From a checkpoint of a small transformer trained on Wikipedia: vocabulary 8192, 13398 steps.
Each number is 128 + 24 x the weight over its row's rms, rounded and kept within 0 to 255. Layers, rows and columns count from 0. The size above them is the row's rms in percent of the matrix's.

# layer 11 attention query, 96x96, rms 0.176, rows 0-71, columns 0-95
size [105 117 113 116 114 128 114 119 134 123 100 114 106 123 110 120 119 113 115 141 127 114 128 120 109 109 107 117 121 110 112 125  79  83  83  71  85  71  70  68  88  76  79  79  82  64  77  77  75  78  76  78  78  72  84  72  79  77  86  68  84  81  78  68 117 111 101  90 114 103  93 103]
[[ 86 170 120 103 118 131 145 125 133 124 123 138 129  91  87 126 105 120 151 119 157 128 136 152 122  99 101  97 121 166 159 131 115 152 138 118 128  81 125 150 123 118 122 111 102 164 103 152  51 135 150 151 138 166 126 147 144 133 120 112 177 149 112  92 117  91 103 114 132 127 133 122  82 141  97 133 142 185 136 155 114 107 111 118 145 122  84 164 157 164 117 165 120 115 135 135]
 [115 109 117 128 173 137 124 124 133 164 151 138 143 134 127 166 127 118 161 133 125 191 128 105 179 131 149 139 121 106 154  78 133 183 104 133 120 138 123 109  99 164 107 138  97 128 138  97 129 128 117 167 159 138 169  93 102 157 123 109  95 108 129 109  97 129  99 119 154 131 110 128  98 119 131 102 133 136 137 101 124 129 154 123 155 173 131 153 166 114 132  62 122 142 102  88]
 [128 156 143 165 125 118 137 135 150  86 117  81 124 127 126 149 101 132 148 119 124 122 121 120 100 164 130 150 129 148 135 141 146 173  92 142 132 109 132 119 113  76 140 175 104 120  82 123 109 152 186 111 115 123 162 120  75  98 139 142 125 110 118 123 159 138 128  75 177  83 134 127 121 133 147 146  97 121 123 119 122 122 143 101 143  95 158 114 167 135 133 121 110 134 112 195]
 [163 110 110 149 143 174 148 136 161 140 115 111 180 101 142 113 136 146 144 135 115 142 151 136 124 128 105 138 136  98 123 109 110 147 128 129  99 160 203 123 142 162  90 149 158 134 119  99 117 109 102 141  71 124  94 113 116  99 111 126 141 127 141 131 118  95 131 159 139 137 148  99 185 104 127 137 137 135 136 133  89 129 141  93 100 118 106  84 111 125 159  99  99 143 182 127]
 [105 132 101 128  96 144 127 109 102 129 135 131 159 136 160  95 168 128 134 133  92 130 118 144 177 107 165 109 113 148 142 131 122 126 112 110 166 147 131 163 145 129 127  76 125 144 151 123 155  86 118 103 150 128 146 161 135 143 140 154 113 104 144 135 182 120 105 112 124  93 127 138 139  77 115 154 139 166 132 112 151  82  71 144 105  75 151 127 157  95 118 119 170 136 145 113]
 [ 91 103  89 140 100 154 144 154 114 115 122  78 118 128 126 139 146 149 120 140 159 144 141 117 140 123 134  56  97 149 110 112 148  97 116 108 117 175 145 133 128 139 115 161 106 118 117 203 135 162 139 104 111 145 119 127 123 115 135 141  78 154 143 136 166  96 102 162 126 109 109 162 135  94 114 159 137  88 117  96 106 131 154 118 120 147 142 136 131 139 118 151 166 158 124 162]
 [120 131 147 176 162 186 157  80 137 117 119 119 119 144 117 126  96  94 123 154 106 131 142 111 136 145 125 140 127 147 155 133 102 188 127 149 146 130  97 140 136  99  91 111 140 108 136 157 114 174 125 159 139 126 111 118 104 173 122  89 129 103 136 126  91 163  98 136 147  99 129  83 118  99 127 142 156 154 123  72 151 105 104 116 132 130 127 148 168 105 128 157 100 139 161 120]
 [137 128 124  88  87 138 118 137 119 110 132 116 106 128 106 112 143 148 110 158 115 129 136 103 106 119 132 147 174 126 107 144 148 174 130 110 103 120 135 127 129 121 152 107 183 155 124 101 135 148  84 148 121 158 182 112  99 126 157 114 146 167 116 142 143 163 103 152 111  99 177 166 114 114 103 124 158 139  65 105 126 149 134  70 166 117 149 125 114 108 160 131  92 143 136 116]
 [133 145 115 128  91 108 139 133 120 131 113 135 107  70 151 135 115 123 140 156 126  95 134 105 154 145 125 127 144 133 151 117 116 106 166  93  97  94 123 110 134 125 147 155 164  72 126 157 140 110 144  94  94  89 134 144 135 122 124 130 161  99 119 120 121 208 105 148  80 137 154 125 146 130 142 128 103 125 143 102  84 129 150 153 112 155 164 147 118 131 189 127 114 141 173 131]
 [152 155 150 137  71 150 115 140 162 131 122 107 155 154 122 144 131 122 164 151 157 112 128 123 142 130 131 102 111 147 142 141  85 139  91 103 123 117 140 145 142 122 128 161  73 157 166 102 135 130  89  84 149 123 112 157 132 154 153 101 125  99  93  96 126 144 128 180 123 123 194  92 107 115 141 127 133 119 145 149 125 151 160 149 115 160  88 143 120 115 133 134  84 125 107  97]
 [120 110 151 129 171 112 159 143 128 143 102 169 161 127 164 127  96 137 107 137 115 109  64  94 157 104 120 127 137 127 122 149 145  76 104 124 147 131 167 127 150 139 125 183 132 140 116 123 105 136 116 103 145 109 120 111 110 126 130 131 173 167 150  99 119 141  82 156 161  92 117 114 101 106  95 127 107  88 151 127  99 142 132 165 132 156 174 162 141 132 126 120  98 140 142 158]
 [ 86 114 171 119 112 115 131 119 115 111 136 133 169 156 105 108 131 170 134 100 139  96  98 101 128 155 135 126  64 107 124 141 133 118 149 118 128 134 156 142 163 162 118 134 113 132 123 102 151 119  85 119 132 131  85 177 146 154 128 113 136 102 149 110 145 109 125 154 138 128  83 204 109 142  77 170 132 172 105 123 103 120 104 148 138 127 111 134 127 162 124 117 129 137 161 112]
 [123 113 119 119  91 126 126 168 121 134 120 154 133 117 158 110 158 144 125 118 101 113 101  98 158  96 137 144 162 143 102 125 116 151 133 144 134 123 139 137 120  94 110 148 124 113 138 132 190 150 109  93 123 118 144 136 118  96 116 131 132 136 132 128  94 121 100 175 126 140 136 155 100 104 107 109 162 189 138 141 168  66 110 154  86  71 140 146 167 110 152 158 156 105 157 107]
 [100 139  90  97 103  99 132 182 132 150 129 129 146  89 144 172 142 128 161 129 141 121 153 128 116 119  98 114 163 115 114 179 135 146 145 167 124 129 111 148 144 109  86 116 134 161 157 109  86 123 139  73 154 108 111 118 160 114 115 115 123 107 124 140 132 139  92 110 123  90 137 114 118 135  88 149  95 152 120 141 163 151 130 121 119 109  86 109 173 168 102 163 139 110  99 108]
 [130 106 123 110  97 121 109 134 124 150 144 138 132 161 116 122 127 142 116 108 124 140 172 105 104 131 110 101  98 154 102 132 110 142 115  84 131 135 106 144 148 139 147 156 102 112 134 138 129 138 111 193 131 163 156 151 129 142 108 122 136 120 123 149  82 164 150 110 120  61 104 164 102 161 153 155 127 128 141 101  60 148  81 159 106 145 140 101 159 138 104  92 157 122 138 155]
 [139 144 160 150 168 185 138 115 137 174 140  80 129 140 127  82 107 120 165 151 150 127 106 115  77 108 128 173  78 117 118 128 131 108 128 115 127  85 114 139 102 100 107 128 101  97 125 147 128 121 140 104  80 123 105 145 111 142 185 101 110 135 136  96 150 120 162 118 143 112 118 128 162 148 116 136 163 161 122 133 105 124 130 171 123 115 116 149 159 136 130 123  90  99 147 135]
 [ 99 139 146 112 161 168 131 116  74 108 113 148  78 133 132 115 163 149 106 145 114 124 117 133 136 110 146 103 140  75 100 160 100 137 142 170 130 169 106 155 112 132 100 125 104 135 163 140 104 128 148 105 149  90  83 129 132 162 108 123 136  97  99 148 138 104 117 130 138  86 118 110 140 177 146 128 153 157 164 151 125  54 122 138 145 141 146 145 128 141 112 126 119 152 129 116]
 [127 134 106  96 120 149  72 102 123 144  91  64 140 113 110 119 152 157 133 146 115  97 145 112 137  95 131 127 165 113 123 135 170 125 137 135 143 149 122 146 127 123 143 125 144 180 160  82 144 140 115 177 154 132 128  69 120 153 133 131 108 101  99 145 137  93 132 133 100 136 172 162 110 169 118 115 139 137 125 140 109  90 103 155 116 130  79 136 140 130 123 179 124 153 140 132]
 [111 163 134 113 144 120 149 119 105 121 141 132 135 151 150  95 161 118 111 138 132 101 135 110 112 109 120 119 112 145 119 156 116 113  86 101 142  79 170 133 100 114 110 197  97  96 126  87 136 103 124 100 187 105 133  98  77 160 144 127 124 139 120  99 119 121 148 166 149 129 134 168  98  87 132 153 106 142 117 130 141 108 132 111 166 123 135 130 146 126 164 150 126 169 132 175]
 [119 120 131 173 117  84 106 143 128 125 136 142 134 147 152 133 170 131 141 104  68 149 147 128  90 145 113 113 138 126 175 117  75 128 142 139 117 110  95 148 146 130  92 161 166 123  80 130 116 102 140 100 161 145 108 172 128 106  91 135  75  76 149 138 124 153 151 151 125 129 123 157 130 144 105 101 106 156 169 151  98 100 128 148 128 112 160 124 122 133 146 145 107 149 129 121]
 [129 141 110 120 141  90 102 148 144 103 103 140 116  92 138 117 137 157 133 127 161 175 115 122  91  84 126 124 135 133  82 155 124 137 122  95 112 134 136 117 120 148 171  95 144 140 164 120  94 135 129 146 156 173 120 138 136 156 181 128 117 100 137  88 138 140 112 131 139 152  81 102 134 129  99  79 136 102 109  88 130 130 167  86 123 126 154 151 123 133 155 128 159 122 107 186]
 [149 162 114 140 127  89 135  91 140 129 119 108 106  76  89 120 121 142 127 168 141  99 131 127 157 113 107 132 176 136 171 109 150  89 142 135 152 136 138 147 152 131 144 100 160  88 125 145 152 121 124  91 103 130 142 136 151 156 141 128 114  98 159 159 129  96 120 144 135 110 105 123  77 133 132 124 120  80 138 119 132 130 108 133  64 154 154 149 168 107 128 172 129 179 107 124]
 [120 161 127 136 162 118 142 137 142  86 109 120 120 115 102 108 144  86 127 108 145 155 143 107  99 107 150 130 120 147 150  82  97 144 131 143 152 135 118  96 141 101 138  89 113 134 108 126 135 130  92 156 105 191  97 122 102 142 165 150 136 158 142 146 132 160 116 138 116 119 157 111 152 164 170 175 164 128  99 145 108  99 137 120 133 111 108 183 116 115 113 135 144  61 125 144]
 [109 139 126 147 134 160  95 153 168 192 117 133 130 110  95 133 148 109 128 134 156 142 128 172 105 156  95 121 162 112 124  90 145  94 115 124 106 110 103 136 117 137 137 158 171 148 108 141 145 148 150  77  69 137 170 104 159 109 140 100 100 131 118 138 120 136  99 145 140 132 116 120 122 157 123  87 117 165 124 156  92 148 109 111  76 134 121 118 121 142 114 105 146 105 161 151]
 [155 110 144  61 128 120 113 104 155  93 109 109 136  90 125 107  79 141 127 125 159 113 120 132 111 159 158 109 136 161 145 149 128 108 117 136 148 157  97 132 117 129 135 119 171 109 121 117 109 120 105 153 123  78 138 116 125 152 133 153 126 114 105 124 124  97 134 120 211 114 138 132 103 171 100 119 128 139 139 139  85 150 156 113 181 166 150 131 158 109 114 136 168 115 125 149]
 [162 130 125 134 146 128 137 124 147 137 126 115 125 110 125 152 104 132 107 148 126 155 124  89 108 125 154 163  92  94 124 141 134  89 141 136 124  96 121 109 136 143 129 116 140 145  87 136 147 132 133 145 134  90 153 119 105 142 136 158 125 121 140 175  83 138  80 153 140  99 106  90  59 160  76 127 192 165 158 109 129 123 137 119 113 120  86 137 132 167  81 137 131 115  99 143]
 [124 161 121 152 135 168 121 154 113 107 102 170 173  66 133 106 141 129 127 143 145 132 146 153 151 122  83  70 157 111  89 134 104 133 160 132 171 136 124 143 113 113 168 108 123 130 121 127 139 114 154 115 150  76 154 135 135 113 145  70 157 119 105 114 130 140 146 154 140 132  55 119 125  98 112 109 154 113 106 154 109 134  99 157 114 118 130 100 139 127 118 118 136 115 138 142]
 [ 85 106 106  83 117  95  93 137  91 122 133 148 126 141 109 125 115 126 165 129 140  90 143 141 135 154 100 115 114  98 121 134 121 182 143 161 132  80 148 115  91 132 150 139 106 148 134 143 172 132 107 140  97  91  98 175 127  98 130 163 147 144 113 135 123 128 135 107 138 107 156 165  91 139 130  83 164 121 158  96 117 140 152 106 129 140 124 129 139 168 106 101 136 136 184 144]
 [147 141 113 141 145 146 180 143  77 151 124 165  99 106 140 117 118 113 127 133 133 118 101 128 127 102 138 130 157 100  92 132 114 152  91 107  89 137  87 138 184 143 103 129 119 108  78 172  76 158 175 165 113 168 125 140 114 138 101 121 133 151 102 130 123  80 106 156 106 163 152 155 104 159 137 107 115 127 104 128  99 131 134 112 118 140 113 149 120 126 151 123 134 125 167 138]
 [149 171  28 151 105 100 145 103 128 128 114 162 123 177 158 126 121 115 120  96 142 125 113 129 147 135 139 113 146 121 123 173 119 151 101 109 116 134 160 152 122 173 120 104 135 120 134 142 135 122 144 107 136 102 140 159 147 148 108 105 138 175 129  88 107 109 134 146 116 181 126 138 143 116 124 111 135 115 148 190 123 115 130 115  94 141  94 109  98 101 124 124 151  96 133 121]
 [173 141 163 153 102 139 138  98 107 134 137 138 115 186 130 155 102 108 104 163 128 125 138  93  97 123  82  89 142 124 131 152 106 131 147 105 137 142 147 162 132  85 149  94 180 102 118 167 142 130 117 148 127 109 153 121 150 175 108 149 123 113 113 114 101 136 133 164 132  96 135 138 143 143  95 136 107 108  94 155 156 129  85 156 131 176 119  97  94 133 117 104 139 110 100 138]
 [152  92 103 155  80 125 121 130 137 155 119 135 120 108 131 114 165 140 165 136 132 108 144 126 125 125 116 149  82 152 103 138 156  75 141 112 104 142 155 121  92 105  86 124 150 113  89 122 133 127 101 144 124 116 120 129 149 143 152 192 109 152 111 116 128 129 135 179 147 127 144 127 102 162  61 103 141 101 102 105 164 124 172 133 164 146 132 155 136 158 154 108 109 105 118 130]
 [ 75 100 111 137  86 153  90 137 185 153 119 117 155 113 113 114 113  93 145 126 157 117 128 111 145 134 116  99 150 134 148  88 113 111 106  88 172 142 161 124 116 154 131 131 156 122 111 128 132 191 170 136 122 149 146 149 146 116 129 123 104 120 149 112 141 120  99 117 160 112 152 126 162 146 147 117 116 104 149 136 130  84 142  77 108 105  93 116 142 125 142  84 111 169 140 157]
 [125 112 161 134 116 123 114  93  99 121 136 120 134 149  87 137 124 162 160 148 162 126 179 135 127 119 159  79 136 124 136 109  95 130 142  91 122  84 145 124 129 121 113 155 128 116 106 135 125 106 161 158 143 133  92 165 121 165 154 103  76  66 132  93 143 105 167 116 128 137 130 126 124 135 162 103 118 130 157 122 158 145 148 112 120 122 163 151  96  70 135 137 126 119  77 133]
 [ 88 149 107 146 156 178 104 174 109 157  87 116 106 166 164 101 141 119 120 134 142  94 112  94 119 151 117 146 111 140 142 153 120 131 140 150 100 100 123 118 126 149 147 143 175 157 173 145 127  91 137 112 128 119 123 148 126  84 177 130 168 107 112 110 104 123 100 126  77  82 127 114 124 132 104 160 119 142 120 165 116 131 143  94 165 111 114 113 153 154 111 161 136 115 128 137]
 [153 127 167 163 132 119 129 154 154  85 113 152 153 130 140  92  93 146 145 118 125 149 138 117 132 133 177 143 150 144 181 125 132 125  82 153 153 164 166 144 152 134 140 147 116 104 128 114 145  95 152 139 138  99  83 120  77  92 119 101 144 136 109  92 112 148 112 143 163  92 163 131 134  97 121 128 138 167 165  98  98 141 127 144  87 101 152 129 152 123 155 144 119 109 144 111]
 [ 71 151 110 124 131  73 138 109 152  96 138 143 155 147 132 128 105 110 163 156 165 136 138 104 115 143  65 130 138  93 112 103 131 129 133 130 176 138 143 124 130 121 158 149 138  87 117 128 122 128 141 131 134 133 112 109 155 133 156 152 136 132 148 129 144 155 164 133 124 146 127  84  96 150 146  81 158 109 124 143 155  99 128 136 138 118 143 138 122 163  78 120 197  92 153 100]
 [103 117 136 106 136 101 141 104 102  94 165 164  60 114 156 151 124  95 103  93 137 147 135 121 141 115 120 161 170 151 111 108 149 104 159 102 153 115 157 166 120  95 164 122 159 123 120 156 111 166 118 128 182  97 112 112 121  77 127 155 145 132 101 167 153 144 112 103 148 154 142 123 121 105 128 170 119 114 131 100  87 105 134 131 116 130 133 110 104 118 141  98 142 131 139 144]
 [143 136 109 114 155 105 173 133 174 178 147 148 139 160 104 127 127 149 130 156 117 130 170 129 110 101 131 140 157  82 104 137 126 178 138 118 133  98 153  92 106  97 154 120 102 139  83  97 161 159 137  98 114 126  94 149 127 111 153 167 132 116 153 123 133 169 101 113 113 130 116  85 116  94 158 182 111 124 111 127 118 131 148 122  96 145 139 113  89 129 137 164 118 111 143 137]
 [102 156  95 105 119 188 147 127 147 125 132 155 120  88 120 120 125 130 148 108 147 130 121 146 125 138  95  69 120  97 122 153 146 133 152 138 166 108 130 134 130 102 156 143 129 112 158 141 139 128 131 135 127 161 192 117 126 109 162 102 137 140 121 100 183 143 114 103 151 118 108 112 112 102  73 112 149 118 117  95 181 168 112 128 166  69 145 137  98 119 122 119 137 142 130 137]
 [ 87 141  80 128 136 139 156  82 129 107 120 126 121 135 109  88 127 150 231 106 126 109 161 112 122  82  97 146 134 140 176  97 126 114 109 124 146 154 112 166  85 133 126  98 134 145 130 117 126 132 135 110 127 122 116 138 169 150 114 135 157 123 141  99 135 136 125 135 128 166 121 137 108 114 126 164 145 141 119 112  99 110 135 116 117 166 103 116 101 138 158  98 169 152 110 105]
 [119 128 123  83 122 144 157 130 139 151 101 111  61 172 155 139 164  82 124 124 127 122 147 150 153 128 173 128  93 168 134 161 153  80 137 127 106 137 125 168 106 160 141 180 171 121 143 135 147 127 147 120 145  93 127 156 109  97 131 108 123 120 154 137 105 138  88 159 107 127 100 133  96  86 137 128 117  80 106 133 158 140 168 123 112 132 132 150 142 155 124 123 132 134 120 117]
 [130 129 167 121 136  70 150  75 132 131 120 120  74 133 101 132 135 110 183 127 143  92 130 130 153 112 157 163 176 124 132 132 150 133 129 118 118 152 138 138 139 120 121 100  89 120 117 110 179 171 106 109 119 144 137 149 142 106 133 147 170 152 147  97  93 145  95 122 137 151  96 140 123 113 120 131 142 125 115 127 136 127 115 118 120 100 136  69 116 168 156  67  97 144 115 143]
 [125 156 106 181 115 137 133 121 154 145 129  96 123 127 125 151 123 128 116  98 145 165 147 150 140 107 111  98 127 169 182 128  94 116 129 126 137 151 162 128 124 108 152 145 128  91 169 100 130  86 122 100 122 136 161 166 136 124 110 122 121 106  93 155 143  90 174 126 154 127 112 129 109 167  83  95 135 120 109 157 116  95 164  85 136 138  93  96 101 149 143 120  86 121 158 115]
 [ 95 136 205 156 127 107 137  79 166 123  93 155 149 145 115 140 108 107 140 134  79  86 111 162 170 115 114 114 169 122 143 101  76 156 124 144 147 160 162 144 113 101 115 148 140 133 138  83 143 131 121 105 150 130  96 118 177 144 123 139  94 140 116 126 129 142 119 147 167 135 111 149 107  88 144 122 132 103 108 116 149 107 118 110 128 108 105 105 143 161 135 128 133 131 154 128]
 [170 123 115 138 162 109 127 117 131  86 121 169 112 164 140 114 126 127  84 106 107 126 125 167 178 144 116 159 114 133 127 176 136 129  87 138 123 120  92 129 129 165 110 138 140 162 122 142 141 137 142 101 143 128  79 104 152  72 169 132 150  84 136 103 108 138 113 151 128 121 108 145 130 143 105 123 142 120 120 157  94  79 154 119 124  95 156 157 121 116 128 137 103 162  83 100]
 [165 150 162 114 139 112 111 124 123 122 134  89  95 153 111 121 130 125 152 108  94 138 119 151 102 153 135 114 175 149 119 135 118 105 106  99 119 147  49 138 130 155 158 130 179 155 111 189  85  94 147 115 117 132 106 152 149 118 130 112 126  85 129  85 174  87 112 134 133 138 127 122  82 137 137 146 146 118 125 148  99 117  94 150 125 108 135 109 133 123 126 136  96 142 153 149]
 [148 109 154 143  99 137 143 130 152  60 128  88 171 130 140  90 135 100 111 143 129  80 121 133 118 125  81 147 145 184 112  92 102 118 117 122 103 101 122 113 123 163 105 132  98 161 128 182 103 134 134 149 125 126 166  74 162 118 167 108 106 100 132 123 145 119 133 135 153  92 132 147 114 143 116 161 160 139 128 167 118 150 156 107 133 129 137 127 115 110 134 129 108 143 162 145]
 [122 104 142 162 147 149 122  76 130 114 137 144 125 131 139  63 138 108  99 133 116 127 104 111 155 104 178 104 113 104 142 161 149 114 129 124 141 124 117 125 152 180  75 131  98 146 164 133 135 100 171 128 146 129 106 132 147 110 120 143  98 148 116 139 150 146  90 140 118 173 142 109 105 126 167 117 160 148 158 107  80 130 120 156 108 176 112 135  90 121 117 146 125 127 106 172]
 [175 108 104 112 140 102 104 159  76 141  96 117 119 133 122 136 157 158 120 178 116 107 129 136 155 130 172 119 129 100 167 126 135 139 120 119 125 115 134 113 108  80 157 132 166 143  89 145 152 112 113 115 133 112  74  91 115 155 129 106 115 135 119 128 124 131 121 122 102 125 127 151 182 159 134 121 127 113 139 107 114 179 138  80 159 122 129 137 133 128  92  64 127 153 132 167]
 [128 134 114 156 127  57 142 114 163 102 126 120 142  99 135 165 140 130  97 129 152 161 154 145 160 122 127  90 163  84 102 113 132 116 164 136 139 145 151 161 140 114 107 153 101 164 121 109 104 122 134 114 118 152 140  65 141 139  90 130 146 158 150 112 120 157 124 101 104  83 119 123 115 143 142 118 145 120 120 104 139 119 114 160 106 137 140  96 176 154  62 131 123 109 105 141]
 [115 123 165 174 121 141 125 120 154 109 110 117 147 120 118 136  95 135 173 115 107 152 142 121 171 175 133 138 136 129 158 103 187 147 128 166 146 185 159 154 172 139 152  97 134 142 141 168  83 143 122 125 122 133 119 127  84 115 106 130 136 137 134 122 134 106  80 146 137  73 103 131 144 108 140 102  99 143 101  98 116 147 105 118 116 141 134 143  92 105  93 124  99 153 123 115]
 [126  98 125 137 128 136 121 156 154 124 125  81  92 137 142 123 138  68 150 106  98 118 162  87  94 135 163 120 101 147 127  96 127  76 122 141 101 100 126 117 122 115 166 182 142 166 175 136 140 145 118 133 111  95 140 119 102 128 147 118 122 106 190 130 130 161 153 175 141 112 140 148 146 133 119 124 102 156 122 151 114 134 145 148 136 118 136 150 124 107 136 126 155  59 142 127]
 [160 144 165 123 151 102 144 140 148 114 118 118 106 106 135  99  98 127 119 176 153 125 161 106 116 117 150 138 151 147 129  94 164 118  83 100 182 142 155 111 151 145 116 135  82 119 111 139 118 127  98 108  97 125 112 159 168  75 162 119 159 141 139 118 118 130 126 115 144 150 152 155 124 140  99 117 137 133 147  93  91 130 152 117 134 131 131 113 150 156 123 101 127 128 162  45]
 [ 91 157 165 156 129 107 171 138  93 136 149 112 143 134 156  86 104 137 108 114 145 112 127 131 124 151 127 124 110 123  69 161 118  73 110 124 116  93 159 170  97 147  82 120 123  94 121 147 154  86  83 127 135 102 126 108 131 143 120 132 132 100 110 175 124 148 147 119 103 155 108 140 111 146 135 132 122 119 158 135 126 151 127 116 173 166 113 129 172  85 119 145 136 148 154 143]
 [124 138 130 139 144 159  86 152 118 132 171 127  96 163 123 156 124 149 110 124  96  74 114 148 107 133  83 174 143 128 158 130 133 120 120 141  79  77 161 131 133  98 142 126 162 175 146 150  89 149 122 134  85 102 125 138 136 125 140 107 104 114 117 139 131 145 167 105  96 153 126 124 166 138  97 126 116 144 103 123 116 158 153 106 106 155 149 109 158 104 139 160  80 121 151 145]
 [153 145 134 161 189 151  82 102 123 130 122 136 132 111 132 144  91 129 128  65 103 125 108 124 110 145 121 122  94 103 119 162 125  98 182 119 101 179 152 153 128 124 177  99 124 160 122 138 135 135 107 134 125 124 118 135 139 144 122 136 164 142 122 130 122 110 119 157 140 100 143 147 122 115 129 150  79 112 133 134 105 149 115 101  78 174  65 147  95 127 155 113 140 152 122 120]
 [106 145 112 109 114  96 138 109 162 166 140 152 100 114 128 123 112 108 150  93 119 108 145 151 101 108 140 110 155 109 138 167 120 134 139 115 153 133  92 152  83 126 140 114 155  86 113 113 127 147 105 129 110 149 131 139 123 155  76 160 119 123 125  99  73 149  95  65 113 139 101 127 166 133 132 130 162 148 149 112  98 110 163 164 133 147 137 110 169 113 174  92 153 113 148 134]
 [ 87 111 176 146 114 150 106 129 134 113  93  93 119 125 139 125 157  94 107  72 129  88 108 134 130 122 114 133 113 140 193 137 108 119 160 173 127 117 163 131 148 120 130 153 137 142 159 123 136 127  97 120 136 126 101 149 109 129 160  83 147 107 151 156 151 150 141 123 150 149 142 126 122 109 111  78 110 112 115 121 164 136 126  98 102  99  95 158 134  95 102 121 123 115 156 193]
 [105 122 110 164 137 115 122 142  91  86 102 120 118 142 149 139 161  95 139 159 112 122  78 149 155 102 137 109 103 133 154 160 131 152 132 158 133 187 118 140  86  71 150 128 134 108 150 112 102 177 121  90 171 148 122 104 156 137 133 135 134 131 103 134 135  92 153 161 133 145 123 138 134 123 184 128 115 108 119 135 171 118 114 143 164 128 138 171 131 117 103 162 105 149 123 112]
 [163  99 113 153 127 144 140 129 116  97 121 147 146 148 116  93 105 134 134 144 136 148 146 100 104 153 140 107  97 152 112 146 152 137 109 123 148 129 165 116  94 100 139 127 100 159 142 167 142 130 120 150 111 116 169 143 108 133 172 163 128 126 131  88 111 127 117 111  93 149  76 118  72 120  76 129 162 151 109 141 122  98  69 115 103 123 132 122 135  75 140 139 162 101 129 170]
 [145 148 143 113 129 116 114 163  79 131 131 158  73 114  97 106 123 140 164 125 144 119 113 132 111 145 127 163 112 141 125 133 149 116  99 151 138 141 103 154 132 172 143 149  69 171 137  90 139  85  92  89 115 143 112 182 128 121 135 176 148 107 130 107 136 117 155 107 154 143 181 150 127 133 142 160  84 180 137 117 127 121 114 136 144 128 144 122 138 123 154 139  95 152 114 116]
 [114 153 117  83 151 143 141 112 147 131 131  89 113 175 108 112 115 124 146 117  98 121 137  99 119 131 135 175 155 127 162 154 153 132 132 147 108 134 140 149 108 117  75 156 127 118 130 161  71 115 122 101 168 101 116 156 132 143 154 136 117  98 142 144 149 101 137 122 109  99 120  99 136 143 142 142 107 171 158 139 113 164 135 124 145 102 172  88 134  81 174 166  89 107 119 115]
 [151 111 157  78 142 140 190 115  81 183 142 136 116 156 147 156 147 112 115 121 132 113 125 131 149 139 108  71 118  88  77 108 151 114 155 127  91  85 149 146 141 111 123 135 132  88 149 112 145 112 130 115 101 129  91 109 155 185 110 150 142 120 120 125 118 151 152 116 104 118 115 157 141 125 118 153 120 105 138 178 138 156 136 119 134 161 126 137  81 120 110 124 101 116 124 132]
 [127 115 146 108 132 123 121 132 119 115 126 138 106 155 135 139 148 142 131 145 120  93  66 153 137 108 170 136  98 143 102 110 157 109 143  90  96  90 101 119 194 151  67 100 114 106 119  93 130 141 194 123 121 150 148 125 115 140 143 105 122 142 153 136  81 133 142 140 145 151 152 161 150 135 172 158  99 102 105 126 129 116 115 120 122 116  89 152 148 109  96 153 148 144 134 143]
 [ 55 157 143 111 115 121 132 123 130 108 145 128 120 182 133 160 140 129 158  88 108 125 151 132 106 119 144 124 122  87 105 121 142  93 117 112 119 101 181 165  82 126 121 159 123 175 111  79 120 107 153 108 145  92 176 123 144 145 122 142 107 133 149 138 123 196 126 131 138 137 134 125 152 118 109  91 122 129 164 138 137 104 157 131 102 140 111 138  97 154 116 159 138 132 137 110]
 [100 163 181 110 143 142 158 128  82 199 133 127 142 179 124 112 132 118 117 107 118 106  98 127 109 130 149 117 142 124  66 107 132 120 146 128 111 129 176 123 120 101 115 128 127 119 107 154 136 122 135  80 135 127 123 127 174 108 113 149 145 156  97 167 128 131 104 116 121 125 142 107 123 124 134 100 136 127 155 122 163  89 146 190 101  86 121 121 109 156 119 135 102 107 165 108]
 [127 130 166 113 160  99 131 139 116 122 147 123 123 141 125 123  80 117 136  90 108 122 127 108 134 139  92 170 113 118 150 133  95 143 172 161 100 113 167 185 154 128 140 103 143 144 166 108 109 136 103 132  91 159 121 131 143 140 125 116 158 123 168 163  99 124 167  99 150 100 172 129 139 122 137 157  93 145 155 103 119  95 102  93 122 124  89 100 155  96  94 106  95 136 142 132]
 [108 157 147 129 140 132  83 150 117 152  85 125 115 174 123  99 112 138 113 149 144 155 157 150 140  87 139 122 131 133 102 192  96 107 112 127 138 122 134 134  89 136 116 150 137 109 133 176 123 122 100 134 161 143 160  99 106 159 125 157  90 117  92 144 149 136 129 148 137  97 168 124 129 164 168 100 116  87 106 140  77  98 127 113 112 151  93 122 132 148 170 118 123 113 145 105]
 [173 130 119 136 138 118 161  79 143 144 120 173 122 133 121 106 115 122 171 154 123 111 179 127 131 118 103 132 190 130 144 144 130 120  78 106 102  91 164 165 121 113 139 138 157 112 127 156 137 112 102 131 185 118  72 172 150 131 106  94 102 113 161 101  96 131 147 114 118 149  94 117 115 125 142 133 110 117 116 135 108 132 130 179 116 132  99 125 134 150 137 119 120 150 105 103]
 [110 108 176 114  85 127 138  70 142 160 123 172 160 178 140 113 134 134  87 118 160 113 151 121 134 136 147  87  82 133 103 142 138 131 156 104 132 131 165 110 144 140 127 140 132 120 123 107 125 104 128 110 112 118 152 109 162 143 122 147 136 128 148 143 160 124 125 125 149 125 110 126 111  98  75 124 160  80 107 130 173 140  74 135 162 137 122  92 127 175 128 165 108 127 138 105]
 [108  90 176 133 162  69 131 119 117 129 115  88  84 160 125 106 124 108 149  91 113 122 178 135 108 127 107 147 176 124 141 161 134 120 112 154 107 125 105  85 146 122 134 125 120 170 106 156 131 150  97 143 106 112 101 159 109 135  84 117  99 150 121 135 126 123 116 163 119 115 117 139 109 141 109 103 149  98 126 110 150  93 152 152 158 132 162 119 156 175 103 122 134 138 162 156]]